From a checkpoint of a small transformer trained on Wikipedia: some layers without attention.
Each number is 500 + 25 x the weight over its row's rms, rounded and kept within 0 to 999. Layers, rows and columns count from 0. Numbers have three digits each. The size before them is the row's rms in percent of the matrix's.

# layer 3 attention key, 192x192, rms 0.117, rows 177-191, columns 96-127
094:526549511481530497506490485468554531466493488535482498481540507505526487530514516543530507449514
096:437518536496480495474466506533496527478496494470501525517526516487459491502499538493485470498518
103:498510539470451537516479492523552512497557526529462471485502501500461484489464461468503543491545
099:454486523460524484481512511543483480454509511507521503538501492502486540513484516502546493529545
101:549510508523521533503510464471514532536498472508466487529512511532494480488475485501462494513471
093:496546474457499505461539549501567536509552540520519532518512536492493508520507468525523530452472
099:500500514462447480493482502490482522513465522512496529485508465478512510458486489504494528513485
099:482494524521510513511473532491516519516518504517439470491507479532471526529464502462501433504541
098:542524492522525507465474489505563558517503520509524527539516502489536515496504508554514534481502
096:476450516502485494494467542540503498513557493487530514514505520493475520527463512458540522493467
105:468435493518522516507471540502446476501487514455503503482496474496478520491489516462523494537484
094:518530510515483481498491497506476487507438476536471500491497505472525502475496501471456445528461
095:492525479468548497532498465549561487477548469485492446536513502490510506524532493553519491474496
098:513474507483518485450476476468518491514524491465488464458508496505502511499497497512480502486499
106:475476507513494525515476476467531502489497469471449507543532523498498423497522519505435486473538
# layer 3 attention query, 192x192, rms 0.118, rows 178-191, columns 96-127
098:476524537462458516527479506523525498473520536479526480498551471517486454537499466514539465520526
110:499504520479455495545488515524484537500547555500534522531496489512494500529497483502530489504551
095:520521493503499486535470464510521526445533511505504502525523480499497524503538507548515487476532
088:508490495472495539477517481512452526523467535519521508488461518488494497470513487551483480496483
095:450501492501490501545452538499464521515554482468512479460523533513495557480512503499489491529501
096:468480550475465495471516526525505511496536514480505504511548484505536494482469504465519508553513
099:547570502467479512504478521513490509487539481521497529524506503488536464479477501475494504498500
100:515456483513483534512521543506458477545473498511453510471489540507457484490511505500426456543500
103:513494527471478483505456513528525499471545539487538546517498509520526480488452499511511492478513
109:541507486475543483483545448491525515463533514483542519511489538475521493449491468509542546487465
095:480540530501542490483511480489472522541463523502499534479540475490544523488511504480469499491496
104:500480490521526529512499494495494495552485494507441483473483502489460478482508495501488482512502
100:491452472484524492490492537482487486533487495513500478479507509540533547515485500464460478501500
116:457485490490496534547498493537503535506507452470491495504488496519501484511543512538503497490511
# layer 3 attention value, 192x192, rms 0.113, rows 128-191, columns 96-127
099:496508493525481528536481479495530492533505481519508483485533491483541493496493531572526505561551
101:512515499512536544492499471482511491496495516494507504497509474499468549519440523533490517562524
090:490494495507479520498508521496481470567499471497515498445469484458505477527457486472474500477462
098:502484467472521519462534463500536487474519477500499513506490485491446525475451474492490521438485
102:516468485503516509512511499498497463494519489465457488454499481487469523541499462534491495509450
093:515485507493511508483492455505509490487483484470463505506513533503457547476533491467488490478474
116:468493519538480517515461509471478501493471516509478499498487496509517523492550511504518499539516
100:505475494517502473509539484486483486454531468449480524492491486455467526503476495461507529517473
097:500525478497515480538501505495479542462522549503517515469521501470473515549480486498477487490511
090:521523514516527490509482501531514503511532510504497481535476488497502485454549503462499485472509
094:508477463489521496524472548505520491539483512517466491489502479453487507504525510492467503532513
101:531512496442531495492518515477510443517524495533488485534522526501556470511469526520522514504525
109:516529471514535499499504483454555546492476522477468503486526486540485547489450495507508527485526
109:477517471490526489534505571537505470503474506516511503513517511472521477525482526494493484437476
098:520497499520499463502496475465478491505498487491510517487457507462469512504536513483508487478497
097:513503497462492513542513507482505475505524474499497504505458516525520502511513534507479510498525
104:524551471462530528506510480519521495485542518509504473472478516458460522475470479492479483531439
118:516519522509512516483478481528488567448516480513523465510464501514496496495542481488533504529464
102:492471526495500519523511466495497528466465502510474493481481519559512564474526462540508488502509
106:495497488507487490486501488528475507441494481534529496500474528493495536471499505499531483510532
094:485514499501501484486502483507509535466496473472542516521490516512486496516535455477476472487479
104:533542516485496520497510457498530506487503526508515468514526509515522484492497502492520473525492
109:513510471494542501476483487511483481481493541512510521480517469475416548468481494497504522483472
104:540502490515525480539512502511474507508507493476540503514471488467450485520522497473488541542473
096:493518477480532519493477492505478546519528511485465489504476495427470502521483507523522472509481
101:503504460506493461498513522458472448522515526528494554462502525479518449512552502489481470501536
106:524493503515538502521521523509522508522497537523509499481503490450454515483428473508479512501468
103:495480532500494481522511514469485516497495499508524524542544495483484463503518458477476510455477
099:495465523489468525486525531506464460576479505521542521506498496540544462505509524496455471475533
106:531506544466477479491505462517518564516479503454468465510540520519498499518483452520479476459475
100:488479526473488500528559475456511518461463505504486488520538498503528509499543478514472516460500
108:522516462546523525527521511461504483495485482509481523510522516518477468501471523526495513528509
118:506504513528462483484528490512472520488501484484526510532484481530521521512526492480514484461509
098:527477513500475518475519529502477462528506502482495505530531498518482466531485488445488509501501
106:539498510541510520503476482461503541524480523490469516525521478548569490499521511542518523519482
102:514502505525483487482493447475514543458478515472499466492493502537473525475542436511526482492437
097:471501477468495507476492525476464480566505521490496498487450505486518494532497506532513488512520
096:487535516499505488484509509516496477504516519551536506489462466474469465512475467520483520510506
107:516522476477516501527518527460525524468483494488473506476534511498445542512488495485503522472492
107:499500459481489508476468520487468459547471530490501511467467483486503465484454517480504527551557
099:481492500503523502516522510493474438503475522506502520523525468522499474478504531501481508506482
105:519561558494519502514483453509475539461493520530532487559476488530529456501492464518474496505485
105:466526498499484532488455512485478514546457526488508489486469475511506486490533475500516486538482
097:518525534508550488504497460493485519473477503528497451496483495497515461491518466465491511459455
098:481532474497526511496528506506535521487509526518517483519522516514533512502480505518504499479484
116:502466502504516482496532498460482480458500466454464496509512515487434529531463498488494537517484
101:499530536487490537467515465542497507498517498530533466523466516515495449454508480514500482472501
099:477488469464472490474522508523507436495484478518497491516456506525524475478488505502528528493484
097:490516498474519476524493509505522486498487479530498511491509498477433509480459494524514518522426
096:484461531526503508446482480476476485498520492505527487536507486548480481476552488477539487517515
108:499509493487475484456517495469501490493496505535528470552525519495541468532527498509481504472514
113:475548485534554525491486448476523523479516542465484459438516506518468542504477502505514509485514
097:468496515488526512503495502479454486478519505506507529501498489500495530509524489413489512470529
097:456497484498542515514473532505560499522468542533457489518538515502500496467491513488501489491529
112:512524519518509493489451539520444494540497515514547535477488487470461469489504513473496509528489
101:526484496537495490482530502474505533482543478536471532544516514496531524515446514454507532508559
097:502461484468502505562474522473496496479472474526475503543510510490480511518483518547510504494468
095:459491505538521521478491554541495466486485525473526478508469520487492505531495495459513489491524
105:516544543480470466525529472484549512462529481474460495553537487537534528498526498534490518484480
106:485505495479523497519470521492473485504503473530518539504509515513531442501498535483518527515504
101:513512490499530522497464526524477480511511529525485492484506530493545467488535556493528519516544
096:489521510496510499499510541525494469491467504520493478523500516508511471504534538540500478506535
098:538523461515508522484499478500500487529513525482504534477533503477457525473460500531514507519480
093:483507484469504486531538511458523490486477515507472520499470491526481530485513518527490532460469
# layer 3 attention output (transposed), 192x192, rms 0.0885, rows 128-191, columns 96-127
102:517497493493462504509495515511524494482486532469516551465496520506518519471538511492484525513473
107:508461493578484508439511489446524524507500495480480485515483483488473488476514494510487489479483
090:535474527481536541492487507547494509537462536505471489482518475529478520482479530510484481522525
098:456474480491507481543520466436486510473529471484519506516504492488512463462507489489499507447516
104:484495492512505497485513507427486542496524521504525483508491441468464457473480508486486473456533
094:457489510536526485499498489461510501502525491527519474525501535501505446519509461516497475443462
116:514517503545477488474477536519515493471516522514502503520479536558483508533497492521512497548487
099:489496503473533478533505469484508512493508454544534459534521476489504509534493473469515493486524
097:522500489499497494510516486482511507487502470456457476497464498514536488517455502524517491491533
091:541540485505470483537473490526494455494500532509515539500523551506519520513477529500487491539455
094:562498488503511541476500510482496522492488481470428489455498483489459505471477562520481525490483
099:499512472459506495523489502521515495516503485483473562434547497484504507487517510468511525475488
120:492475475553469476512505472472517531482525519456493493484479523492509490489534483504497470438491
118:529475487471556513518511512509516484508473456521479510473541495467519517485467521493505548524495
096:486517529500471482506474544528485494523519505496500542543496457532543520505496480483520506540524
103:473537493473509493529521519470472473492486482553527556521523508485505506502489489476515540521429
101:523473463488522518526525465460491527460504461494484474500493476483472469483516499530489484428503
116:532535526492484479504461501521490488464500485502513467538485506560519490519487501516539474494529
104:485517505514453476487472505513537482490489489492549454553482458532536440521509493517508500494500
104:533510534495503527518456488520496446483485444508539471541512510540519490535500538496524497531480
094:455507506479509469529500497500454471511492506505526498568513508492527514566501493474506496518499
106:474494495540457546480472504525514503487534539490502542483477535539531486452537462521501452499485
109:544466492536492543475501499490497527484507477497494467502465474495496486459485491511507486464543
102:515538477517518496483513522468489501488518476558537485569477518478490510516459475511483491481519
094:532510493513489512489477476514550499495503535504468465489506498550550454497519521517525526500495
105:504495491463497479526495517537509468527464485486498535478498480496499534503477513480516527573451
103:533473457517522505477525481466508516491473483483499465477494470471467486491500502508485479447518
106:500523455465535493508524498495525485502489498507530503524515507478533540557506465482536505538518
096:492471513474521517491524531545498505549484525516486543476511505443456525505480488477478508518478
104:462521519490511473525513493501522505507522514512519485520522499494530481536516476518496472456531
103:429504491510475462503523496497536505496529506489507509527484484490537468542490461514499523485508
107:499495480523496508509516509462497524506525493469500532451481503495517533477501491476475491492488
117:443529542483515429514497510498497481525500513510524511548521519512523524550516489484513504517499
096:501497523510517539471507534517478531511509524562520511475518502466487565473528487480473489541515
107:504505503525434481482477530503519531507522533436491557448483528540507503513505486487498471510525
104:455496527486494489495509490475485510496529487509534476549488495497505459536482478515506472457537
096:523479532528489513480516555548491502514488518482483535475524480500484509507481552488498534511475
095:546516473509509520491492493492476495496489489497506473518492496459481485516493535535491515479502
111:518484462521540524518511469477540524480500476518509440514498480473499466507490496530507461468513
111:555471496517508541459494497522495515515470504466454493460498479504457502463485548504489496488467
096:487462485463475500483507519497465486503513512492497560466467527477493524481506479454496545534501
106:491513447480463450506521509484490477478491487500525506523490533496528497543535478514495492502517
106:557474507526483534453496503514470532495480499501445459483474473513447488472468520524478493492542
099:516514479471455476551504503490494476465475430499518525526487529480515509511476482512493501508533
105:527473475496479496547511479502516498491502479461474521479505539488500479502473514493517514480496
116:465499507512505504498503478457509501512527504490520466533515473518514499500514477460511467470518
102:520509505503462512492487514534478527462512533480464519449459523510513456515507471506499495472529
098:497527535502481512504487500509463495539513511497550514533506509502469508468483491481471514495523
097:520474484521524501464486481483519514495490499472526455525510452506494502494521470493517492436528
094:471492506492505496507524520517487501500507515536508542492465537478528531532486478466488485549474
107:466529468487493475534491502511532505501507515489492515486501506522546509555515487491535486526484
114:535473450521458501519509435482505511495502478489467471507445507481486447470486521549469460475494
096:478510482486543498538508469502493476509468443552512458540518507479488516532484479543493490539492
099:521460459508503511501504451518519495501491488471507460458505485468470469459512512525466499457456
109:557489540477518516478520559524491485498472474531500509504512490481477555485489530502503501547517
100:481549486546495499514488471484524536497534524470468512485487529530519515548537474511514432486485
096:514477491523506500465487498546527498540500527461524479488521471515500484537517513487509486477513
090:503488506488517510507503526494474502523496471537492476535502496491477491520447534511470519539502
103:455502487495482463505502482487517517515551547467520522502505510498523493511549471492495465501511
106:543498515486503528524525530522498488527467487500497538466508515476497536494470494472470536514509
101:549509495475483510512512518518538480477490466516474538451480524503512488459501522512506538546461
100:485494504485511501491481513517511448519496485505489528465543533494477518531507548512501557532428
095:514481482514497523491524507456466555447500510492482522452465507494493493459488467475489465440541
091:469472496472515487544497486459474482492511470470537496525523474486492511522499499483510552491506
# layer 3 MLP gate, 512x192, rms 0.115, rows 0-84, columns 96-127
099:540489487522492517478485540533517485467532497521502501503473465509458485472504456518522508514471
096:529526453529538553504481492549489557482512514495459462539499485450474519526482483535499470530488
095:467487487443545532500478526475486475541518470479531500488491496467516501495536501512521521505480
097:482504459513474536500487544471489489493460534504488479500537504494533512510532493501454504511470
098:475485527522514507486458478543495555507492499485512509500503506495506511469502518482484519500488
101:491468499520504557504499510520519514481462483510450469511505482498525508492481497501536502503496
102:522492488462495486500494491530504504529486504455534472532539495492526525542518515488504477462473
099:476488466525468494490518494481526543499519542460525491459518458509495489459496483534470479478459
102:507488526479506539521440468498458506488482514471470482481514487503495468511473511478508516524448
094:506486558547536556529485504509476512541456513493512499490508531485467475518545504529509485498497
098:471535511475491504467519524530482463490475497504501521528520474471481541454467543483494501536520
098:509488529491493505519495498521511479508516487501462481472533487468541482499477472488520517461518
096:518497532480525510522511499502512480511488494471566484493502495546507469463465539509505493512512
101:485469489514510517536444467503511493457502492538497436506517521524458508529514477514523500487476
104:548542506517495488487516501496531504497508540523479470486532489490544510480529504497493461546503
098:482511476502538519507473521472512504507507477530507529512499537480456493492532494509516503491472
104:489525494527506511506527482521474482504466503485483494530526469477534512473526553471474505501504
106:489503501523487536539485543494483515499464503496505490473513488456549523473503518473480464498514
105:494494460500458532517495472515501497490464460554478485484461493519515498514482492529492483483468
097:554479478509499511445487545491509485535482546521507523516547506505470479506514479488473483481449
105:502494518499512496530485503543474515524528538538531498489515480531476537458430495486483500501471
096:531508459492490509504513515515478480519517474487492492499528491508471467470460531469480500488463
092:478480486503511530475484511496504533538468459504517502475518501514473463523477488532474470507520
099:531523505526514514502487460542493506530515472468517494518471484546518476516470514511489434484490
106:480497536484471554493505515513501510484515462564486461490498474535524536496465497511499446481539
102:514527531502494545509503482509522478474499524484495506526531490487507499469461529492454512483516
103:490479478550511464444468521503537498518470518469524501463489505544519510530547546505508481503495
100:514497535480497535498526481519465532486505476477533472511474509505531468540500536521471479534441
095:485517558487499496499517450501530487515482494531532494531535481489460479488486553480487460516493
106:519500532539525504460471512532493510484487514500511490469497481457477532471485519460494480508476
093:463518475496517528505469492495488495525496513535485478529501513515517518528510525519493476477532
104:517488488533497510465513459532517488538495500515515491490515498515503491484485526485498493498512
099:476475480517491536478482528527520523523496467460499456455492478478541530506451515482474481483540
099:515512484491486477511499530523490464474526489519460440541545489498486504512501473469494483523479
101:478514528519563479471511497578522508476480482549486535533493451520522502530531508520453511493487
101:542535515500499506503492500486517490498537474535507494492493459480509490445501557498480488495464
096:534542487503491544535455503490459492498485513473504511490546499508526519474513555510493447511481
097:519512490496461491497494539481474442476512523475479469500527476546520505453501533477509484498523
101:525471485562522548523526451518496534515489487507498490526522494516442487522490477544487458510472
106:530517511530532507501505480516476526498449540562462494501527512521531500525522496514518501511509
104:541456479476494488518533539466515487502515491515463488507511518485490547528491481523451454509486
098:558533494491497551491438485469537517500511460519502500514501500524467476478527514490429491463490
101:531496526479503520477444516543480513515496523519479480484527526519491516489484487497517445510477
100:555495488486509517489471471507485490484515486513494515512514476520534467467483492527470474467460
096:461468503496536489469500489499548467536460489507518489477514499498527475506501502482479501447478
099:504513480471508474478473512503513465489498547516516539500522523486504454525495516492543448523535
100:493496476477495503566438477511517458486530532464488482489506480486498479511463517489489516512508
096:518494479542523518560461476502477494492489496507515515494507450542488510530481479480505428502482
099:504520546487501513480497464510495481482507480525482512453500499499501521504456517559470468521476
095:493463481537564486514478533547504473494488533528469516542506474500513503482529500538480520534503
106:565520526541513544510507443495507491514455472506509498476536499496511522506465494537499486530518
101:508496435523486524504455476470468518505536471560477512521518460492492516486513527482523474479452
104:499513487523526527526492533516495513493524506469498481459531493506499518498450529491488497539536
101:470501474523482533501445493518529510524502494521510487473517487517515500524509493556477470522545
100:508518495509508538439473533531546513537482467471512492484515515480488498482538482480481457499513
108:484525539494484491509453475474492452515522509469487554531523483550448453513486539490437462515486
104:545475527494525505446503460514505511540545519495484520510483520474505544514523509491518475486497
102:542480490564517503482505494527538511525522457503497511506533473482491516532530550545437508487517
090:490508461488513539549525479485518486516502515486532493465486461531520541505472479509504484476509
103:494486474509523489524448512503487489471493499481490511499483470493505522516486505476501500487525
103:530508518528514567464505496519520522502509442500503479458514492478525488484500520530497521470466
099:489497434550497558507491466501502502494521477488467489510473465518460497473513501496480506489466
102:504478442523518495487515515479494474471487524539465524535512484509476512460538490528470474512508
101:538512481486472503481516495519535513523505478491471503472476470516532523503469539474501492490518
099:521529495490489537503499478509478532495473514497483528505456477518492484493525541450472450476459
099:454527516520532501469517452524530481520509468506485482531459467491498533518491498511503511502481
100:507499509508524454478515549476467463536526505461464527484494451498538548460504485542483510517476
101:550471520511498522490513498509547529496539503568525482454499488468518551509465527502478479527511
098:529475498480494502490478502489546492511487463471464542506504482479473528515491518514488468527469
097:519452470516481486513518470504498448540492523478493489517510493513458492466540507494454489487527
102:511469496498487543499503532550478492503499488499525450525467524506486496525492502523503508489505
102:474487474518476551477478482459479509479493537505470460540588497486523535528504513494480466505512
098:475454490511494514478492510488474481520471471517512501463498524498522509534459489484521487485546
100:507506453508488549539525474515469515465481503520496505463515503545480501457523502434484481509472
088:499478531486479469497469497493489547493489501424499522442498507516481467542499533468537517490486
100:492494502505533525510454541500492513495511490505502490512532482486447483511510482482523519522474
095:486478470472559519536509532499478507537536506459518559451510440471480513516507495491482473502463
101:519468526487476527518469532532511494490485519464450472436501497524523516530501506526503454478511
108:513500477529501474511464534570489508531514506496482506500517493475462531527496519523474496481521
094:511477522516498478489474474499530450486537477514475498464500518501515510527518508508494483507480
093:549524486529496473484489542518473532477491515514553504521521516488511488525519504472509438500479
101:530481494496543536478487478525513536540494502457474479478501498492510512470515479526492516500481
097:495475520457527496487538548505503527480475494490524518539501529438473461480522520499475521545492
100:504527501535489501496466461519505522502497525500479515478510496499446472497503524501453452473522
097:486443496521525489464472536478471495491455489472460483524498509505567506504470562505514499524492
# layer 3 MLP up, 512x192, rms 0.116, rows 0-84, columns 96-127
102:521529512500488505474494495511509469512550479478488518497446501485547496518477503471497509524550
101:486501536488521519504483496509511499502508500535478458537507510499507553525487461530518512535474
095:491480487504491517505499533492516506466446522501483487482491549455515532505504492480460489473503
095:527503501490507494592480540539492555460523517507527497511483482551496531482516462492477501502518
096:510506472498484503553537498501491529502506467499468470499519508505508522557466502475499472494516
099:465479473526507492505518492470509495493531542471485483483482517529484417473509509489492514513485
105:458475512472538522499555453522427508485485506495483488521499476494528473497503516510476502496527
102:480520507498491481504496488478535489492520511496521546489505472501512530498520467511494475505462
098:532534493507512476496458494514477484502479519465471508527465482517454495470466522498489480531530
098:537490496492497478561534484471536524510530464536511476493503494514488514517470508543458461463468
102:462474475494498481486484493500475503505443489480532540478522471542477461516487499503493485473496
095:523496519456531493491517498469515500503491495452517520495508498502511534455509500483512509513484
100:526492469482489504459491456518452473436523467504476522466529506530498539511473512536489510501508
104:538544475518521522450433492471511487516540484506477494544521503495473497451494529485486509539458
103:500519498490509496547464543498522491481471506512518507492494475500522508482429499482487494523519
098:484559439505485497528506544522504468468492503528460500490464500490532468506533499504499489495476
105:489494553456509516511509503466481482567527538485499499497508514484497491521512470523478505508459
103:465539497521519478491523510511484505506516524524479494486474499508505546503555499478539504498492
101:530505502523513482474545514506495512499491451523562460474477492529487518497481527467543467526490
103:529518474513486480524479509490493491514530484478528509484538502524494515504508534501462532477539
099:522508481476467489497501500459501475460522521487452519486479455528522513481466505534529495505517
095:484476444541487524534472459482519476475485493485509472537480488521472484485543506517449508486497
096:465530524511496514514496531529506505482458508527492492508505485485525552473498504499491502510473
099:493469537485494462483453490509511455467522508504508476539524490526497512527484504505531486464478
098:529504497465488529469508481509451468456537459494483477487479505503478491450510512508482503536485
105:499520466510517502480476521471477495519485470543514517558491508466485478477510487534503497484493
099:485483516487504503484470472482444502484504508479457520474494497528507529504477532462476460503534
097:463500509566526485540501534503506480521528503532510491540510546488495504481522491508481490468478
099:495521500499494532472506531467501492528510489507519463549458483476500501505548485494506510489504
103:499468505481547486466505547490486457526479550500511545535450522537488448513494489507476515482567
095:535507531514461530496482472484475467511516579482508474461508523517481502529501492511501542489525
100:497511533524541513528478520488534489535520501533548542524524520512477499504454477529481505516502
099:505469481496537497522525477513483536511494452490481507486487499467503484508508528487507504558494
104:513482526537497509486453487471484512512511475484507517487526469523474448493496538505458503534510
100:554499512542501507475520498465530490534489480494486465477481497537506500459504494495481480513493
104:461485516519487492551502442488504528495505489529485520492491508515551482498476500434481480532508
098:498516498530485497448457504520488471524481460480518551494497532475514491516488503479499478481511
097:489469520512489547504500458488490525458480504505477438481492502502508530519475497543530529442493
100:549525524510543514558463457480523499473502459481478497511476512484494489480483501511519495481506
109:502523467522520485438480502530532511508540472500516475525485512499482529534510507495471491485439
105:532479508507528500520493494482487529499532530495480435484535495520504518504475498528473491438534
099:559498540476473484472508542481542481533521534497513541536458547514479497499504531518497473527489
098:474481509503480480510500526469527498485526536540493466520481522470509539483524497498511541508476
099:513458450504435541482561479489527491477481504462525498469515504506500515481517507527499461458505
094:504506541515533499520510521462471528483520510481496491520502508520486484495462498478547512492503
099:522519520512507492554489539504533488510463466481493510475521511488473494545511517491505521515461
103:510494468498460508497502466501439499506494519520473535559498530495503532499468475542511562536514
093:513486474468500534440506516431486529495499506495429516499472486464497524461452542558528531503517
102:487480519466491495517490460478483514480516464492503490514503522486499504541465486513475532447540
098:466523483466450529464488522549470499491526530482494536478545479476517455456493507507519487520490
103:510469469504513474467494514506464470490490459527465535521537545510467517482485526460510448547496
106:512498498509502476512508478523507476492457553534504490515478536470520498487478520524463527460530
103:473495500490479501494523489557468481479512477470555525528503505483490464496523482488522490553502
098:462500473520531523473540494499510482457498542508514489496482497479546508470513509479481497487504
103:541533541454511508496469492504503507517486486499488543528515477506460500521469494476523510490514
105:520490530496493484475524500473486480537473515505468494444548542512515495515555474499487516501509
101:519487501474485481528460487471487508540500488534545453458474482501519522496491506518513517486491
101:479490508482532527494500499459471544517458537485467474486521495491574506504481521467482519475492
096:507560475464527514524470505469469512488506518482460500504462488470513485487458494485504499463455
101:564466473532475496532527488454516517499505517493506460472495470456575516480525493522515502478469
099:491503530489511524488500527509524476515530527530486512488474519506497486478536470486456515520499
099:491468496489465535525494477504526498493517480497493526512450447504491449525477507469534545557534
099:499556489504495514498520518542517480497515461507488507505456489518533484510492499473496523505546
098:498516485492523524519488529479523496526458486491477450498518471493476516488478467504471494488546
098:543545480523509504530537471479535503523523502473475548473537475503528469522502492528529486469484
100:460482511484525473479503528480546448532487524525518519529550535507494543470500503500497501447466
099:485517477455503460473465513469476488524497552446490482514493504491494512477482532520514499495519
101:516482508525510527483457480505480502545485559500478522529473471521510485478505481471478468499504
103:522518525528510522508492500490508512467514482526476481505534515507520461502487523470514492478512
101:511485504487529473552532487487537519488502489516546462477493502460507459494502501513511498568494
100:472504495522485515541507499538481527527484556470525475519487519524458494506501512515464460480509
104:491497483505471498537471516471504476519531537505473502481563505506458530512530515453465505455465
093:485525529518499488482483482527473465531519487476461523529530470518556518487470510536434509503475
098:476498476479490469537520502551458510468519505495448566509509556521474502485518502498543486518513
091:500510542485505547505469527514474483520533470470537518514468549492500549464549518489499471537499
103:466486463497454547469495486510502526480481475498491454468494543469505539494501476494516531486507
094:501504538500515473518514491515491510523481486509525490476512556498470511467528528504485463493454
097:521541543522510486484549458514539516492524483527560522545480494508524498474521460507517484512518
100:480502567496431513518514501477476514520523464496474506489467449515535495525481477524451477503496
093:507515492525474478537490549518489514515500487514548487524482555463510532459514552502478525484483
100:500482465509477482493533500534496509517466509444522474484532478442506517508534466555514474513496
099:491493481463463520498523482517473538484530521502543501512470499471508572464472498522547538494528
104:533485484539526498479516515498474541559489474494482531472469496522518492448526451511489547487517
102:466501447539457482476475491486450478466548481464490488471514488507530483553512494522525543526443
097:510459474507546487470548495480532439557510490520480520467476506465521480488530522509481515475534
# layer 3 MLP down (transposed), 512x192, rms 0.0893, rows 0-83, columns 96-127
101:490511550525557524460482450506474497480494462495486525514479517496498509462469512495496515555492
101:509507502559481511536487524527501529473506519512551522516507526521490506454554518494507499495549
093:496512485505505494452517482533530471466511543495518515508448507513552479502504484489500521536464
095:502519499516507521512550539463480494459479513482474475523508541530522504500529529471502519478498
098:510504485481497530484485460538529517530512442514481549505486510521463487496530494491498450521491
098:449483534486530533520472507580529520485502464529510508486536515499509484508512457476502500542503
103:489552485497474499477514535509493481521477488545489539503503499527507524525510469518531500499494
101:464510529480451545501506506522462522458551536517493484489475486489507499521519507555508526495498
098:441519439506478526501498525459475501514496444483436471496481546476509492524495523509508553556512
096:499508547525517527464468478464489510529523537542533454475451486498528508484517472428534520513446
100:513522450497488547506520478515510469499512497490478489465495481535521470496515504519478471496519
096:496483482514507502545486471492494448511514485515497532543495492493522509503490479538515508558500
097:531507461474542489526490516502479480513509552516514502490494516478499525494472523507473490487493
103:476444496470500520508518503515565509489526483500493460505481481542532517477505488487505523492523
103:455522466480505521544505519490504521468499479510509483478513468544511514530483499450510494503500
099:481537514490493485500496439497501473552574478481532525518455518441465514501491488518489515523500
105:491495480517502490529502470506470500554491491524507506500527509465486510468502517474481500471524
103:498510496540467530489499499518474522471480495515508507514529544526496511507564489512513470473458
103:516523490492469477480470449467509534514464464452535478526541513530428518505491534485489488486479
104:483518533499490511501518461457515534498506519536505466536513482480518566457533501491525483515518
101:492464461516503457443478501516480529513462489546503503508527496481459482519486477526514508479498
095:536515480510479512484509524530499462495513510497509547505483536491467506477481490509503445577508
096:491517527499498496542525551501541511521470512470466522539545549485474531489497524478495474466533
103:469481507518508484490545528500524520501457503523501480473521496484533478498509521548505532510554
101:513469487493487521512533504508475531434474497480515482478479467468500502452490509474482501489499
102:540530506537445530507487512561520490512471509427531503532498515520492485500479495492495489522456
104:499521503473502563531505491518528522457545508489517521462480525487528516521528516489482476495501
099:500479465484508491521466486515480546516518454476539526521536485524478490481505461495467473501459
098:520486508486546543498520480525483484476486488500487516489509473476526510533444508467485522523459
104:485488462502486519534488492465486510456497477492498517487499504495485567524488490479478487495495
096:501485505508518533492550450517494554495464461465485484522458506501490506493486507495525493499497
102:503485492530489458511531460526483502487478493509512494511516490522517484475488496517492522441488
097:483496495538490505493525482484538447483502482554529516536475532503452486530504458460515500514543
103:511500513496509512508503490507522484501486451477514519506501478461483462505465518556501514513489
101:451483486495489497509494493532484487520526429501511483518498459513468506525470458530484504513470
103:494436488501512505535538495494458525470523486495497486497518537512509513502516468512502488482476
099:464479496537498512497518464515542512495537514509503495558504483497437467473493510459524495507519
098:512501531481478500508466533501466513488469500489520497585518511539493534496523511516480466554464
101:465494481492495475494469546486487491455521534473491524510489493525495479544472516479504546473502
105:522511533523499459478514497479480481502455458519487492521523450475500512496531502494485533470530
103:505509511540515527494507495481508497434479520482505447484518542492486496499489540502504491502463
104:521512477512497514450542496497499511518474495498473462506523508533478494504503508516462478509527
098:524492508502529493457478495521503496501479512438567498488520518560520504493474505513492538493524
101:510499464500497428520488466470493484475500524522473527522503544497525447500468479497499489493506
097:509543525465493534482493496488501540502485489475526532498535504510498491491495499533488514552502
096:504473488497499518528534511480490474516463525499549488509481479474504511460542468498499459481517
103:504480499486523507478513502511546522493497491499476507476528487511472505483483509511513543493459
095:476501514505479495549444504495477520525495508517492505504512531465483500485494447531507508480497
102:482472508539466455534527541498496461508496506496511476528480525443514538505519513528518503513490
095:546475533475501518515524529448497496512509483481493483469518508477524515563481491543486502469490
103:469547497513467531507485452451516513495489492486469489500514517451501508441541518522503513528520
106:486473489504534493480520503501537476504506494511491491532530499528517490512506534499514546508473
106:480489504490481487509531521501501528501550545520470461528492482506442491492531540479533524482487
101:499506521524489495502506491483468514525507514485516496463518497509497513504533497490521514502481
102:451503472529475475485473523550447527481465511487475495548533519503499513515542492489503508484497
106:467488470502499498539482491505504506494509488500494538498493491477509488513467494575519508475447
100:475481480505470512529491463460465464506544473464498515507520475470482493533520500497517462561474
100:507471481493524498490474471474481487493472512518496480502489481495487479467496455467498467471541
092:521487537536541497531482481474498521479523483528498517505505513520549515493498503521492517459505
104:516462468466468479527500527518522446515455484520445534499509530479477470471510499476524503495479
100:512522450523452500455514513485489506572492516510489496495475475527484518514536546495516478477483
099:508511494545473469516493510487516494512497524536503485520522516496473500501559475464492490511542
099:518504451499480480528520490477476512510505510482500518480518563537496480489503506504528516508459
100:458480482487494507535505493479488479515496518436470511488488495526486478497514459500486518498510
096:493454499506509470490553451432497501490508512511485499501447513485492487455504518538521457490494
098:530472481512432496519523458480507499476502495467496519526528488474515524477460509477501496496481
100:540470507514505507504471512521515507452529520516513512530462514469500504498507514490471506480465
103:498525507513523483503477501462462521499536498526536474502513477484508476497524477520542482480492
100:491513506503500480515523486520487510498500514516544499488499514471499433543530475508494514498523
102:516474478511511566494478499513502473510496513468500512498469515487518462503493483506477537533448
100:480506487482525504467513495500515545468516518517507481479466462490461492482507515507501529481455
102:524481503509515484503520499491499509488516536540484504406510529463502498540473473455506552474481
094:518496510469480489520550458533514510494502490494531521514465492509525488436510532502571514419495
102:500495465494522468529485515498510526501492544445492501503475496489513498534517517496517485477482
087:526512538476511527529521523485438489481505515478454526472531498474521457523512449521475495531531
105:419536492498479477487495490478503498487484553537519476502506478536526464467487473479471495487497
093:473552541480482546542496514488490510503535503513540460454511448500534509496480511484487521507466
101:477465535498526512521520483482468521525503520513515475506500469505533513534550487519508475485482
102:510481510497533524514503474529489493487505526479480489493508474500489486488424502480523478488535
096:523525511485490503481518503486507515535484510506538463493515490529494500521546456460517478470524
097:479538515566483517486475477467520506529501537481464531498501463494492512546514476468472493471464
102:533536470490483504437545501490502502498525523506484519522507463487511494502499479518527502529469
101:479481477465493457495546530526502467489507473508493472510516502467551467487470517523469485538503
100:483467476453547500530515510596521479525502485512511520528512549488488480505485518518498516516523